Part of a small language model's weights.
Size: 8 layers, width 512, 8 heads of 64, MLP 1024 SwiGLU, vocabulary 8192, 29.9M parameters.
Architecture: LayerNorm before each block, learned positions.
Training: 835M tokens, 12734 steps.
Each number is 128 + 24 x the weight over its row's rms, rounded and kept within 0 to 255. Layers, rows and columns count from 0. Numbers have three digits each. The size before them is the row's rms in percent of the matrix's.

# layer 3 MLP gate, 1024x512, rms 0.0452, rows 676-812, columns 160-191
103:114117143086170124161150118115104153157137081119125117114155139119140119068112130094099130158107
097:126143155160118138160101105107136136107101105151128145173126136078140143156109159134104162089185
100:154128125151102159132137124100119076145107136105109135123102134139078086107152160143132130160142
101:144119101090107130102150117140115127128101140127146172130149119152126105152156142102118158193152
113:093158139109135099138129153177119124117152147145122130152107090135134101100136128143103153140160
100:142121112147134104130155127114084202129121121138140174131140125131121114115145140136109102106140
097:111113103143123167163139121143170124133141117118133141118112157121118103151110125128161121086152
099:123109156161085114119143158152111126157144108119084161125120117072123156135115137111152155106127
096:121162100125117126111105180146159117119143159117120126163174128129124138100165128119127146100157
107:135105078125153130120124098146104134158134127154111138122158098155156115090144121098163124114161
104:128115124116146111159153123129077132111146121136123144124126152104104092100112165069103149118152
094:145125109105111109140099163126142104155106127118096114137106134143141132132152116158152123136107
102:122126079149137087161160143096159133112189113126098164125131136132174070126146127131094126111139
091:139125140107113152134093129140132118173146103132116130129141132138172128128094125109108139137156
100:126126094099108154098143150135087147125182116111098133140075109109154115154147109106099136119151
112:120113133111083155122128148139109154140139138095137119122131111067116122129185136146156120100138
101:115130097137129138147137114139145124113116113134144152130124137183110090162131154118107121104127
106:145091114128143104145149132115085083133091104110111151124105120151121076136145143124097129157139
100:141146079097130122129145148130138137133141126129130123091111156149118156122144102121132103125105
102:149138108160161113103129126124091124144128161157172148066132137158145139137138119187118144143151
100:143135121071113100145137113133095144116106112093079152121135115114117102137116143113149136095118
098:082132054094125124106166111149138133144113121137079123116108116116137118124120113118133147159149
109:115090104070131125136094148079094164134131119105161067135087141069162137129139113140128110099148
100:157069091127102115160130135128086137145127112129159154067130124164174142101144054125108153125116
098:122149136145147119139080140114103121120108092192109129120111166167150125105137095114083137149125
098:171145108133122097154133147125149153102122112137105166064117117128144138154131117140143129053126
097:169125125141139136130067133164147080168092116134126140123133129155127129141122141109174111122094
094:128092165131170158147119136051099131107138125189087077082141117117117107144127103137143111122139
095:113127132121112083184148113166122105135139108092133125139112140108143135117126151129157118103137
099:136119098132134129113167131122145140096112103149125135083102125144102123146125165119140176153127
097:094143091113127126142090151087108114125151119174137113118117135121088155115144111127163152135131
101:135138138121120092142085179096158089115152160119102146194142097125154101149120087096110164176131
100:134114114098141107141095132151103118124120103124082094148076129158100151118142194170098133155141
096:103121124136103128154100137097104153120133116117144139145119107106144140153128109157154116088138
102:107086124134128155153118175045163131143142153143084100133138108120090145116111107103105142121125
099:140138143154129126127112138164159153079082105113135130112112152138143149148110132172120125130151
101:105149103111126091125084109099120133121146085122148109129124130153150125108126114118133129143114
098:105167125146086152130113181161156122093150147144120128096117121129153145108109152132117134101110
105:149134121106146124122104126143133090122123129118080138092179144163147080167127075119159165118133
098:105114148097131139126135151104118160160141131142140100119139135122131142097125147141078095114145
096:113114103127116086164127165154161105161150135126141102166080169178134096118133136145125119146135
090:114145128121154095119151123111112113090110096101127096153157112101093097114134121144114093123128
095:123117121110111089149103136134164125104107115099156136084109133140164086172096151143183136152125
110:095125116099125094138127161144096095097163117166094168194165140134103080084125149096144129139123
107:118112101124113127135124149136086186120144100112128072123065104116111159117129134147122103184120
102:146113098134105117108112153119147127131146115174148138125133144175108101092133129153164166129129
098:092126148121155123112159123129126121137118126110115160125120130120082122162122098135139162126119
095:183108096118142127109084135139113110151120170148166148150114087140127179110120135068108162093151
136:129140088093142115131134156129145069102099113111121133141153160146156111137139120130091129119160
101:113126074075135129142145139123071103127120112164100102183119143103133154116139172128126191078141
100:116181124081144123138110116140141120098057142093157182094098122136170097161126132082156139151157
105:145145110116086155106127106125137082118122107153160156129141106111128091149168135090108139169148
080:116167170125081162123135113147166145162093146118080130105139143132125133108162116114129116111135
100:147166113121133100066196116157109117118112151123128137125100114117114164113169124125112165141133
101:172091137095136111146114062142172132103131139152095120127087125186124151148135132148152168139150
100:148097111122139172145125179135131144137150113128149129106152130160190135155156110128095109196143
112:126102099115101124168118144158110147134163133086184121119116157069122154090128112115134105098143
099:074108129099130117120119131121151073124112121121138106111138148121079104105132160159134168153142
095:106108102076086176117115141102066074103130076106155120142111105149127139100138125132132077141104
095:113143090126085115094132104201108147140117146161129171119113090092085124121142109165099171110128
097:142123102107086181127102150124131093128117124137171115111107142130075148091163132109119125131108
089:143119084123152187126139128098085147138100098121071093138109160083097165086114114109140133102118
094:120148092092132106141121151116112140156141120095097157121131127111152140127129106113129148101126
107:144079142119108121190144152114135110120155162153066111147116152121126114119157166052148131163149
099:088130123047117112110110135149160154147142097170124122119146147135134145109108107117138128157099
095:173120092167135115167130104112073142097120128121104133109139107158165144110128132121117128090122
082:109153147130122132110142099136110122157119160101120095097105101105086133115162125166118177086151
100:116106107142141126162123147129119106177100182170122137146123143178143112102139167132127126123141
098:088101133143118153128130128116128119105120104110127096125117106152065144125131141135136128119120
094:150102115132112102113128151163167160124134141124117103112128135065133168149134149085130159159156
095:131130097183143142136165170101119181111126153129112164101125101141114092104150099114181099095129
099:142120104105153125110130136140047146145099137105152096122058124148118151129121137115127125146125
101:100114100090130078103170138121099183110119111133158125135129141116124155088130153153110150140139
106:136122125121088155150110159158089131158121098129138108175117137104133135129145119103133130142123
101:136133083122107118111120163138108139160149140157123155142085167126160148096154111120104172103143
096:117078116078113113146075141135151136138119161106134086123130127131111119118107133146102126131161
108:146123105098129108115141177160092104133131136161138171126134109063171114086141128103145142121104
105:091138120085103140163162179123139131092133124126111137153106145101127145121124102109146116192162
107:096139135140143123129135155134135088161133147122056127141150091120117108133150135103135148068135
099:156144136126138100174156123122130106107111121115144138120137104154120113167134140160106093087160
106:152089090082092112143106187094126136159112115128129139165078075122117097141121113155106113120154
095:118086118085088112167130136116149114106101123130116165177142153161109114082142107093150133130096
101:093130094112115125092087118116105108104089110123112126109128154141092112150140123108150137156140
098:117121149123116108122127108098077123122115146165128109127111128168176115115161148132076115135129
088:149125149153126145141106153145119121139150111115146093126103105125095151156138111134109119142144
102:088134110142116118137109114172103098115094141132136163147138139160121084145133129121148174141131
093:135145117163088113149156164091114127120106135136151163048122124121163141116115083134107133112150
097:120114098130128159116105138153145163105106142105106124119078150143156119142140114171157136142119
088:151100099121158149137096132159125143160098131084114127128124128156149121144146144117127137142116
103:136075135097130116175115125124148108116117152134101100125131107123130124133098157088141119064137
095:084124120156076134147103124122088130127110110085131077111128124097119113092134165154098124197132
102:119153158062137114167167127164130093111080164131160125149144130150124153138148127162128143119136
098:119131117121135120146112124181108156093158091135118112097138125155123089169129104112160084148168
095:134135110138128133110142153112127113131132178108174135104089152126120117160143132147137141130084
100:183113144158118150141117156100111117133137092123120094111078083170191114078104131154097099093140
110:140109099104139121128136153119078129132103110134144113164118153174115116138164065119101165166128
095:134121113109117134122099118136158073067056131167143119142142186147097148157129128188084105196145
106:084114130129112090119146136113132117124117192121164088107113077106151163179108126122098124139147
105:152121119119092170207166125134105113123130123093162115125116128110132150126138124154137100092145
102:084116126150103092093127113130101122171114152090134135096110099137152130106126176131131148111107
094:102144136115127123104133153143107153135127155107095207134120094124102110114109156124137132107126
101:110140083106158099135114148166134095173091161071098140139133152129133105160158130113172123128123
102:137176139141154121097129131149107131133100086153113167101130099133123108130156136153100158056144
100:112124117133116107070120157096085108147132107135077148110152159114146128131110154155114108137152
109:140126143134118113130093113119097080123120110102142141129154098152102125139143119134138180130104
111:104093134120085148178148194127131149093117158096120155122129136067082139094126121115169135095107
103:128092094118079091128111155151119151132127148142129143141104111138152111116136132125062138159140
100:132118095144133108104124151117089154129109189123141172142147114106122130126117162091149123107107
107:114093127093124116120105116125128132149136095123118079147116118095108134116114145130143106153159
100:089132092115155147165090146158111167114173161141144115132124087118121134092125103138109179134142
098:114137121118128102129116157155088144113108141125108142135171164136146121104155126098127098142104
098:087121129147091118113170149172100142120104137128111155160128127119150189119132106144181177109113
103:123149112138167125126097156134115112097102143106117162150159131082109106140119164117123140145145
105:139105094104083115124075136075087150146141134101083136144148114110138112122113111148125147094151
120:141095104113091141157150158111119136146144082110160113101102101141170146146135098109099112100153
096:145113099144113180155117133131097085103112117143103088111101110156130141119115144134147137156125
103:124136136066115108107124148118160140146147170172128152122121145147076139126140087103117120083135
104:159118142109065137149120112134119101122125149164123131129116163117125137164128122093137123108133
104:150133151110135134133117132116102100149137149122106108183115112169131089126117161120106111155108
104:151116141120085145148124138161133120095089148151156124129144125142191113130159154158135121173135
101:152125114113117076135166131156129140116129105120113161110159125147134107172105136119119103137118
106:121140086090113134127104104116131112110150114135128120097109142111173093167163145130131138142126
105:140123171147137122159147156100128104137142130151107098124118115147084104093140108134159146094155
092:145149101113117123080112138111138158181098115131123135125144124109140126119106110110141135119102
099:116141100141133151125130121102117132177163139139105148089076106133098121088144091165117124137139
108:100122120127140131154137124113139136110166131146098130146124124105119119095154186121135144095128
094:118113094102084114145156126100093154121135108132131138165101108139123128102123131140141117147133
094:078141110106075148104115108137123153136014127159119148126152133158124117137139149109113153109139
094:109120108119111106122126144116108097138132103123130134075107108126129141140137117151165130114108
091:080141164154141143081122094129130177130151137106149138100129145074151095084126146126098071118160
101:119140133117150129146117169135120093099113164125098157152115100128162085086139152059115131101136
097:119125130137128088117141129105091062155099107116101079150140132120086121108144152102148157104119
104:130104141131123110144117156159114117153141124112149092183097124125135111125124090129083127128183
102:133179110176143138125172129151175077122112114074138112112100091152152108159125112125118140102144
112:107150109106092140148118095150096106131110085103134138092123130106113123140133096102131111125160
111:151125068094108118104111174107119129128135156135120144111095100126149087153141136150140129168112
097:113132115099076130148151181114064121141125088146128109134129149159158116119159120134146134144117
# layer 3 MLP up, 1024x512, rms 0.0423, rows 676-812, columns 160-191
097:121141133138092146133107141213142134118125123090138150120150119168150113081102116116151093132136
103:137115129137146118169092153135106118134152171136158107121099108176138126116130110097132158088147
103:190086138148142148135145160118142136129098169135166148103148091123140095117129179114108107124116
099:136136140164114148104125142125185111117118170083095087104113167082117155145111183130121122146100
106:095118139136099153127125144132120140131130092103128104119104141138122147122125117127124103171098
100:138105117131135122125164144144088094133113130172127056141136106111110147136135154105136137127138
098:100141164116109157135098145131153135097093144136133143087152124111111122108138137115166123094142
101:115086129092111114173140119129192146135152145084125169101178130146161141152141113146146129130156
101:130132154154140143109069108105138104118105146129140110129129139155087110138135108109122104130118
102:129129100149175135135147143134110077100120115149093153135151139144097079118110145077114127093091
103:117118104136142151110083111118156090148113143122122146133087121131144128116159138090190178080116
098:124171140093134114113157088154099146144133111132131172137151130138135097145107103142132128087130
101:154130163144079098112084110101097087116140159164125130129140093163144117126121147105069160137113
094:100123114122095121107112122132124130151111168144119139108146158145125106152140095117047133134125
096:152147137131129121164120129118124128128147151129123075149146108103156105073138134113100133142144
099:114145125108138106136166069109091109137123140104151138095108159139132134128151135152101119127109
101:137098144090114109135088138184123156117108110173128051115154135139115132113108117155101199117140
104:132135113126120104135095146082136083157100151111117129125128136144102126105138167113088137150138
098:109117164160117142145089124157122137126105127181095106106167104130098151127108110117140133147134
103:132089129110118137128146136096141112126122154131147111131148078106094138106140126136174108150126
101:121114115134137150125153158125144125171123093176128109160148140108101107126135112070075133151117
102:147118109143120150125150137115109143170106131124125124115106120154130100093130090126125130142169
103:129131088146128139122133121139119155133112163141114100116130176148147149148141104085148120148121
099:124141158103139136120115122124137149122124161176178101112096100074133150144135173145137171139133
101:107100099165123126159136113149107108136132131144128155144129096141145129148140159123124088116148
104:141084121082151136155151154148120090177102133090120151167134136143120094130131097142122169155165
106:133105108124118163101085115123121154144140096144123088117153131104126156084122157120163135140135
096:095143167108122111113172136111094131149135131102190156150152091105129175118157166140140065095153
095:134086099183123161097056070134116141088119149163118173105136136183114112159128105144117136093124
099:087161146123123149123147153110084183146104106088176134133126146055109109147119148142119115114118
098:096138129104122203117150142119158160082144160156072121136125135134111197152112107107177066154095
102:115145170107090110165150156104086145138138132154094136121147116099152143101124129135139183137135
101:149145124118136092126095142169120111112125141129112136155154128143100065147133183124105182112142
096:086109139158155126111162113128151131164094131100123149142144097153143127155142093118119134115104
101:113123112079141119143202127144132124093182108139117163113112145151145093094112133137151111121120
100:110174104103127111132143153075143163125142145161137182154112176137105147152122110172123108124131
098:163107092103115120134110140125103151159150096154115191196134161109103149101125118115125155161130
100:152113147059151138119110065119124100089156092128146162128123118116176152163136147117095124123117
100:128092129106138124130108127143109141132094130121113096155197138122108116125115114090125160193124
096:168081144106108120133097154126144114161177123161159120166115144087081110093129157119161160178135
101:130134154130151162134101158093149084128173123123138144083164125107153127128099126106104082103120
088:143133122132147084155112114137119133147117122124126152143187156146125116136104117129150118132135
097:154130112135123138048125130115144128150154196162168117125112171135127175160133056133124128222138
098:143149143129145131113137144135138113165143137109182136099113167116158126131130152124082110108107
105:142123121105100155121146136137148114171114130112132073132117062120145092110141150113099142128149
109:121155131111104135147109151172148119145103132118114144151092116141122119151110144124133118124148
102:155113142144092135138143125151125137181111122138132128119142141147128162107130157113097169099145
092:126113128152133181109147091149185146091150116097115133139118162136122135169136122124140128143100
113:103152158127133103091140161093145104075105127152097183163154163132127089126124143116134103111115
099:132152149127179115102168110083143135112108124111119130123149120087129070131153156127086125128160
097:131108129147175103115166128109158133118186146196110106130132129080117107077111123159133120109145
104:112157148097147099148119104140138106129151093105111127130172128146109109099100121131125132081124
087:124150114103117110141115143080152137103107082091142106126128110162129092132105134130110133163138
101:094149085160127117137163107119121087163161123224115121166108112090135166083114111152133142121110
103:145128107144189137117146168160094113137162137120140148121141137070142079121120174094150125093118
093:139115107104137126170100119163131175100170123129110081172116127080096196089131122149159112143122
105:097150151076139138107099181126145108120124122141113094114145128094119134107142104111139121132173
104:098148131117119103099095111145152130155127123157127151119109140111141115136121119083098187133120
096:123112135148107134115161147129089130128114132134154162126091150073116118147117149168111139138100
098:090194161111126151114146130134112129157122106119084109138132116170160141100103133125107124100170
100:132139127130114120118101133116124141109163098146121107102100088092170108088145113133135090122162
089:124125126138121122142114125131084135103089113102140154171188159136177157095109124126109112143143
098:100107151166139095148117145105132146082114140110091133119075139137114098130130153091168164085123
101:112128119085158142138132146092122108120131167114121133120155120129110121117136126115160117142152
099:087163164115154123139128110162104101101119145111145128150141121101104112138141107088125122112130
097:153135123145115096131117103106076122127131134129150148173131138066101133112128159171157116144126
086:144090152114121114131158163140119108146140116176116100131140097126117100119131130096074138113135
101:147094138134146177160105134121138109126108179160114160091112085093109120114088084126130106120126
107:108082106159156157134109124089168179152141164152158117093150128109125115159114144166154063116097
098:135168132170141110090108128158103098097126145120117165138139121156124146126116116139156162165122
099:120163107109114181114116093099141145095126109131117137097100114103105101086137159093160072170084
105:146115168132136135126145078152114108087135114123113110133128137153145139146101124158076111165091
102:135175155142132147120104144123143163141128097090167170141102164102117116134150113114144139116090
098:161143173116126080113141162171136130149130180160131120137163142132136106099121131132146146089146
098:096148134124145131110128122131127117147137137142111106120200190140129086123118150091127161151103
101:128097100107133185135173102109139142130161115123081136081146103167145138130117122106192135146127
106:129138133105167121109088159092118197107167125143135138106094091124146140114134154111158151156132
104:116160138104113137116132104152193134143138132195130178110151115125138134161124117083137148155101
101:149109154082122107137092109158092103105130122101144125120193101145139083155147158142142112101105
105:091148097133156139170131128155107127155115133140150102158155123112113156099126088177126088126107
106:142158105115122162175096127122121126116149162121169113120132122132138104174106093124143109115160
094:143123092103131169130118140137136127126107162115161114113162096089130157149145167118134171129107
104:141124153082161119146123139124115140149131118142096147120147124145109128147108096103156117113105
104:116145148146160161152130134123111090102136137165110119122149148099094119111120102079138132134096
089:155145119132138089114142161097146125148105111140144148074130141118187122097134117144123116118129
107:128129129141120097123096116107113132132171140123096129097107135157166153119143116085104118123137
098:120120118179113116131153133165143152140179142163126158125153151125138123080146091156131105127119
100:126142137100128109115134149091090168111139124096133132150131080082117154117119079133109169072121
089:089093108141136119156109109120129170124108136116108135129140108148146090134125149121171120173108
103:075130112165115177113115140144144137106145117102131152099134153101172149141109086081129129107127
094:124120120113106131154160110147126144202124090109129141170120104136128138087155118160155119138077
105:111122138136159137125107131113105101141122093125100115128122151128086132117110098153135112117112
095:118110109120171118144100121126138101122139132143121126155107145109109141115086145144153164098161
099:167084112123093135101145157149166105124133102129145083176143078117148104127139112094116162103148
101:114129101147164124112195154118106139122136134108111152096124133127082120141151135106117105131100
105:149090114149104072138093097139130086139134139141151188128169095151121158112131146141167111141171
099:072170092110139081115100128129120151163154101165117155112157106178165140100109126140104115109166
108:126108121153152134136109106126156132174135156171082114113140121123123101100127143112099179144139
101:061098130097101107144154118103133115153124102169130144112120131113132153137110119086116149134126
105:124156116110097107160142113112187129158162146158134100103106113101153121104118137139045115100146
100:093066152117095155160101101140152142137162090136144169114091127144138119134138173141116153149134
098:096172149173124134127134139168151147187097130110102164101150134153132116151153178142090156128081
100:197173139116118131141112122130145121139131098125115120166146113134135119106121173110193155112147
102:092131129092114121144163162108107120093130097170110164162101115122105131117115144111162136122140
103:080121107132121110121099097077143110060138094131124149106089114111111162127126129129103125122145
094:147129115144112091128097142127174119118126107124098177111116085108100115138141173121146164147115
099:111127130070135142133108109119110095121145149144154139117113174112107110139124110108106124160132
100:098136132087111141171132156121135132144140147152082128119117124159110145133101083135093118139160
098:131122203081156130146115112130118159195164115093085112166115149135141151138129147144122136138098
100:155101137148082124132120153125118138133128143125121111141124105076101118116138105138117089126102
091:105140110114147121108164119112132193169139106119145119083109153126109164172148129167128126132080
100:117109116153123168155112133139119130109110115150124159114184129177134120143139139115109092158119
098:114141099101134154094159106163109131095110146113113119126158154070160133156130166126152120150114
105:136125092126143164168151112108177113131136097169104141135124125129160107139127119112149177071169
103:150140123137088159069125138114109132116091138127133104088106146120103162155130129089115130115130
102:098167106108124128092099105123105137136092121143122110149138131145116121152096123121120126156118
107:104114097146108101113147162111172082132101111157125095137113122134110151125123147164159148163142
107:131130138178139135158119132159134135119090154111128138154094125112124129114101127153111102115086
099:149148125133112096106117116129190109108128127114109148089137118129165095112119135158158135145135
099:123105087116136158120140132089146104122105138107126143115138138099150119148092144147096136139119
101:117124113139100078171149176116108098202189112156096170112149111119167150121118107125062081167124
106:123119114117111107113112103131110163139115137129160124121114143128150146145124122139190149142181
095:156127148106128143141101142143136143156146110139165182120126103138204126133102054143117096135125
099:097143147125160137110143098176109134115136123114118130099154179092116105155151188123161164129107
098:102107118187124134111124115141157147114155109120133122119140128099117125169171137103127171097117
098:108139162126154122145096111134141131134129108092121105100169133129117155147132115140115104174210
096:132088160141117105133106135153114118112172150162128159130173137112177112117113125159118123105124
097:148184153127183104145133112101152136137134138153156115158129118099098116148136112141097131099129
099:127112116087107146116101128082129117104145091130099094128124085145117142134087102147106141100099
094:137136128155158114106117111163111119163074103119092147118129123131165111148101123137088135156106
104:132173126146119125105141138137117172181123119120180142088106153111120139120123063108126146111087
100:121133105118159125090126122085155113109116112114120140106141114135107164092103117122116135140080
110:144124123154130140127116094129176137121130156132151139122116209094115159079098102109077074124143
100:153101121147168140131147145156119131116096096129114145126090124138139118106133104141140131120121
103:106129144109109113156128144109134150128202133163063092112110120100162112099142148117135118117135
101:130165115159166124126145135124137136132156146142125111167121092136120125120152144105147170154135
103:162135126069182114151138115158113120138138105128112156167136101122150143159151104144131115085158
# layer 3 MLP down (transposed), 1024x512, rms 0.0416, rows 676-812, columns 160-191
098:129108149146148114143126113131119143184139089135126131129133143135122145095101086124146152192106
106:104144120130132146105135119104151129108164153132107115169147102135106093108125157124119067120123
104:131163125101147139124161163178129122176117147170107122104143145153113137159141110090154116159096
101:147115119137101136106192128085103136150131144090112095138125195159118125091126167173163103099132
100:150130067097177116157108132135115158146158116129126138114084088102140140116144103120134105091138
102:142103140129127126108122147184112132124115132141151101103135191126137116097149132152185130125105
099:125136145157123119130124147099104161120123163141131135121095104123147142139122156133129164130163
103:101131118197153167130117113114116135122145120164136134116100141121127142090147110130133050107160
102:137134150099139147076116090095126118092128087135087098118129134194166113145126133099117105143146
100:112118132111121133153122140133130154092148126163124150160115149143141167127127137103147157114134
104:119115188163138155093085139129132131108121110168119142106166098111120122095125125141141156134136
100:147160116124114122111129099131068099146083134124099121100146137102135131122102143091138125129171
101:129097100111157102095081173110144141121145119110121138121169125191135128077100101124135119113140
086:131156133082085151090099109151138149079138155100084091166125156117109143142115118119109132099123
099:138147143167121119160183185146158160120123101144104150151112141142113118127148131131129142109157
092:153173138188111086140133089143072105160146136122191123113096175107144138134125101189128140129152
101:158150084147158149081155142132115110101122175109155122116120118126143118184140136146106130112131
101:129129104136111136137078146101102171138127113105101156131120106088145171134134125102158122103145
097:147092113134149180156110187113166146096137070130122117106127115097117147115140135116143109112125
105:136158092100149123109165110114124167132115142138126102158120134123113085162123114115131157094111
105:128155102131140111134139149133133136130089164132108151119113142162126108106108149157172097152114
101:130126129096121119112118095164123131136172126120145176185139139106152069149137152109139124138134
097:157073147134116183131163114146166122094132120153105172138112118154135062176147137100116144155111
099:115119141120112150126070139197135138106154118116162129135114132075148093111143158109129169124141
101:134133129136151131127085148088102149146139125133141086124128141167116149155116128119107150117150
104:131106129136163150125116109151157115089146131140161146130115145141127116123140159123082131121144
108:152108107113120089120115140093167105087120144099161150107099149119172117135139132109107160131121
094:162169101108130149103136113064109142148138142102122167104115083176133083129144103074133097112153
097:126140122134136148145081098115132132106128106138129095092117144188106184136132120174127142117116
101:113080187126135115186137092130117112100120137104101115123128134077117160121161158104047123090111
101:126126147167133110145138149140110085122148147161143162083167106143140131127115157169094147147104
101:125110116092163133118101144173158174118131078121142093204166136082128139112126101105197117125136
104:121135145100146101069061155107095123064046105122152125144142133163138148145115117092156126131110
100:146122113153169142101119131145142140123116110116141135102119091166155112111137106136097132135152
101:128129104156095123117137166113122107120133079134103127147088112126128150089136166127148144087124
107:109142135100105111116114134118113146136153147075167144139130117176154103141130138121148129134129
097:123162103123110138125126114081110124146137117110111119132139145111128150153169112135097153112111
097:115104119102087129102120113123112129122127146116086123136169115157154122149117087150195141141113
102:121138088088113151116174124114151127098150106141098094158140104114134103097133155105155117144199
098:144150073149147128145128110116129150149115134101128153101148082120105171120129092148109144126160
100:112137107158154161147111110080135152160086139073150160131122114102147101115100113136141070125112
089:148129144097122123115124104116112162126100124161101139170128129097112132141134162140125152088117
096:109086124085125135106111130154081158120191101151106114096138125149117092125139123142155135146148
096:130146128139120097164108076094149127118111131161116140161123153102136145115130113167114114102145
108:111134106103136080120118113140116138139169125139114096111145158136140154138141190141129127138139
107:117160170119096112122105118144123120161124136119149124111119129172114142088125191132135151130087
102:117155128150115112130117179088143096126086106114101113119160119124136176102135144092135140130109
088:123114127163175112112135121104144148129148141118146135092126162155149141102156110105146139139099
111:129052127109144150093096136171132141154135113146101157108145171176129126152137133138142142167128
099:099150132122173142080124111122140164115169203133106102179170110083129113105116150149131102160119
098:106122125166105171101173105153138186147083086109125135139102127157148115142139116121080118127167
105:137091115123151131154178121097146132136111146110157108090144131124146097111126141115146130080132
075:152074143126129130143077120166116156162171138120132138126165112121133152107114139148120124179104
104:141160117099135125113115109156111124096089166108160119126108121135118142180124116110142165108123
105:131099130078159157126149142101187132142105159130105155174129180125158132092136117173130143142129
091:127148152107132118160139118105118118101114123143139146187129078123110122133142124122159134072115
102:136122117106128113144145140166103157099134153065162053150137136151124137158128133109122164111128
104:137119137149117131113111099112105106106150129098129110046130073131167120123127150101138158140112
098:119164143135153126112162129119153113207073151137136122155133165129120147154144110118153125158146
100:152082157124146140135096103099130095116126156097104140137138132096123121115127114099157145129096
101:120087143156109097117164152081152100125131128133118135158121122117138130125121144087127136131116
087:153146174136118091075110147128095145128102163093077122156152139083183124104143151159142120083082
099:194107136135129132136089150123126133180127111113132107159157096126125114106119120129117074162131
101:140147110111112134152165143159129084176101121118133139127105107102122163127139150111130140162128
100:108130158127126090153074135128147109109094130092146118134115121127166110169128111064161092160161
099:158161145111139179143128155133151109100112113104104097086145076152146128156140135084152114132071
083:111158148121134115118144093136134143098104138082141111128158131116123156166128179100101094126104
103:142105129131126122128101164140126165074114118123123121142094148161166175108116120068160149163114
106:125125114131134105149150127128087169153103108120156106144146168169146126134130119154130150150151
100:143114122100131107136111182135180123092101107088137141130107146087141189122142132092148130103131
102:119109093129119142100095121141139164192138126110162157149121131096169147118104130111108133115135
105:131106074151121141087141092126153119131146126151142173127129133103134128085133139132142095090139
102:140130115142143108128121099096149137154077117117183161146148132160142153144135141092138121190102
101:124158085092107150143153143130151134121137126088111148149112142099135091131123153131148122121125
097:104122122096154127164169123052134123138128155136110124131088097131165140077139137117101117055111
104:136136137117120139137135134124133125100093121111099101164134137123117085140132116100143114128114
102:120146148147122108125126137143140107155177114111124117093165168142104126108138141124134102138078
107:131115144176131177147155143144147108142138108154142104184095139142132140162129117129133146152142
103:149147136113130138109126115123101184106095124102102146167092160156122161143128124177190156143142
105:133175144136143122155082141142119157162080153122141133120086137102124146097132175157125145067114
107:129119134151126100183138154094115111150149165119145133088143126128127147120143084095118157123112
093:102160123158154147137115078170112086124123128128165119091140143117091136134149100113125122095169
104:164122127110079111159122111149131151156158117112162132118146127071103096133136152142127124112131
105:125116135138126125109151162127147133161108140127138104138113157117123122199129082160151146140107
089:137119100123130084127120153170097115208144135123111187141163101148144132091132148104127182123145
107:128097129125124143128109143082135082142163141150115135144146112133119088146131130106126150161137
095:098136145135148085138085120155149142114129148105107124202108144116170118119101118140103114105127
101:152133106136093145136144122150136146114115146146131129116110109152120159113141148111152118080129
079:115178143132091148133127148083104103110116076126156124105128103140158174133142156095149112110160
103:174091142132104114072154158117122145128163136135127141113122109119136169090133125101139126086138
096:156110141142103150099137109181120127127120141107129092140152138144116123086126145069106113118171
106:098097131105139126129132160143122100116133122147096126091113112123128115134138123178111144109156
092:153186119100111132125131118138109131141107171144126119105118122109122114195129119104173132120115
101:116130134122127081135146114117093145141123103135112109102151139106145111130128119084150154102117
100:157129118107159126068186154101136113177074150138100154124125123109123119138127143123125128176120
105:172112109130142174149104121136181155168114147139144136103145116113122123105120159144094063097143
102:150122165122184153109144179118088119095144139125127096148128099137127121149140142150158134152139
108:138145186141130134133153113139119126099141129126161114129162128123118111111121103118110108125138
100:132140155129102140118165099118123154131138113153137142149131093126141138119127185100129125148125
104:125133129112103162114159105114146124152113139138079103111119119114117101135135120092108153088151
101:084117137150106130135111118174134149098132090139152119148122094127142135129124119131154099056101
100:088109112141106140086081122100111141156166139129117105090061127155127141110151121135083121090123
099:103102126147114128133135149121151174122120130129119115103124129089176113120149167118145114123116
101:105089092147102113123130113102081064139128069147135163086124081097171184161124143178119071168120
103:128170120142135134127107114104136148111145147118137087096130145153114152100123151107157131144093
091:136117153170152164139117142144153136105150156159122123079141173158115121138128102094156152147118
098:154149122143141176091103102081137102090136109121143168128144135109108106123148097100167133088136
100:111136134110139107155157105136116100140092097131121105106121117120167137112140095099089170130123
096:067141121127124130156086157165149111123147102142124091112139153101102116116126152113119156126175
099:117159128120138114120130143140116147111140108084158108174096097153126116121126153161152123091150
086:132146127096092087179118143124172073119109140141160128117115126138109125096140135159137107095147
101:108160122125145108171121142163145118149122069114174156166112105098127144125124122137171156147146
100:129089119106144120078146113139141117114127105139099107148132097152105167109124142146107134061111
104:096141134131104119101113169133132088158151118129101108116138113165112150139102111120161114103166
103:125104151156156116149106141184103153151134142137132092124153157087133192140125146106154157152147
103:133149152160134121150092172103126146132158165111128155081145105133129130102139119166120144116153
107:116122116143133126101130167129144106142101158149120139121094140165099180147117144140102110141121
104:136152131183135187156139141132111101104124137172101154123144102129110094118139119120108138082107
099:126161113126130139123105176134123113106110101136124170155113132120110154122113135057134139090114
098:131161094087139139129129120124124162111089103117147151117143171071172150131146172122101108167162
097:141150130158153131093125130106109106141117131107117167119170119150135108123140119107171172059110
105:155154122123094121114151085127078161108126144152158150130123118140124096146137073142155117117141
096:141095166141149145114128120127142127148172082080137144134101098162144145091128133130130089093145
099:146099074112113137138112105098181119149140111150125149147114097145115145124117094127075123103157
101:132124121170127097102127099115140117081160148106127076148122111093107051127132138137138114110140
101:125148091102143157117158120103132103163128119108123110117117160054130128081099096119150115157121
092:116144109124118139127118117142105132130154093127141143094154145123122098133124109133113123167120
098:127124081120147169085133111117133109076106112112111124118154097101143110104129099123149120115128
100:114203136151087165109169171172108126114116137116133091175099164090121114132136144116142178122098
095:103122155092169133124121129162118120060148152144127116175109146146107170179130146130142207137151
100:125203141120161144130165136103132142154140127138134149070156124112127126130111116136114131138098
097:083140142153128116131119130136128074099135108104160102110100101110125168085143119164117092145121
109:117137123127106124101121107130131179103115152103134151158108155163091170122132132109146142147153
101:153188128114140137112166136118162074165088117140095119169146110101121100147120122160148150148123
101:114113132106144120142150086072151103132086156115149151106134099080136161156136142149112088077121
102:116155139101119098110121142125078143118115125144124130096102099129129105141130139142136117137101
104:140138090169156130146119143138132161113127122114139082119113147104168133118122115145104119176159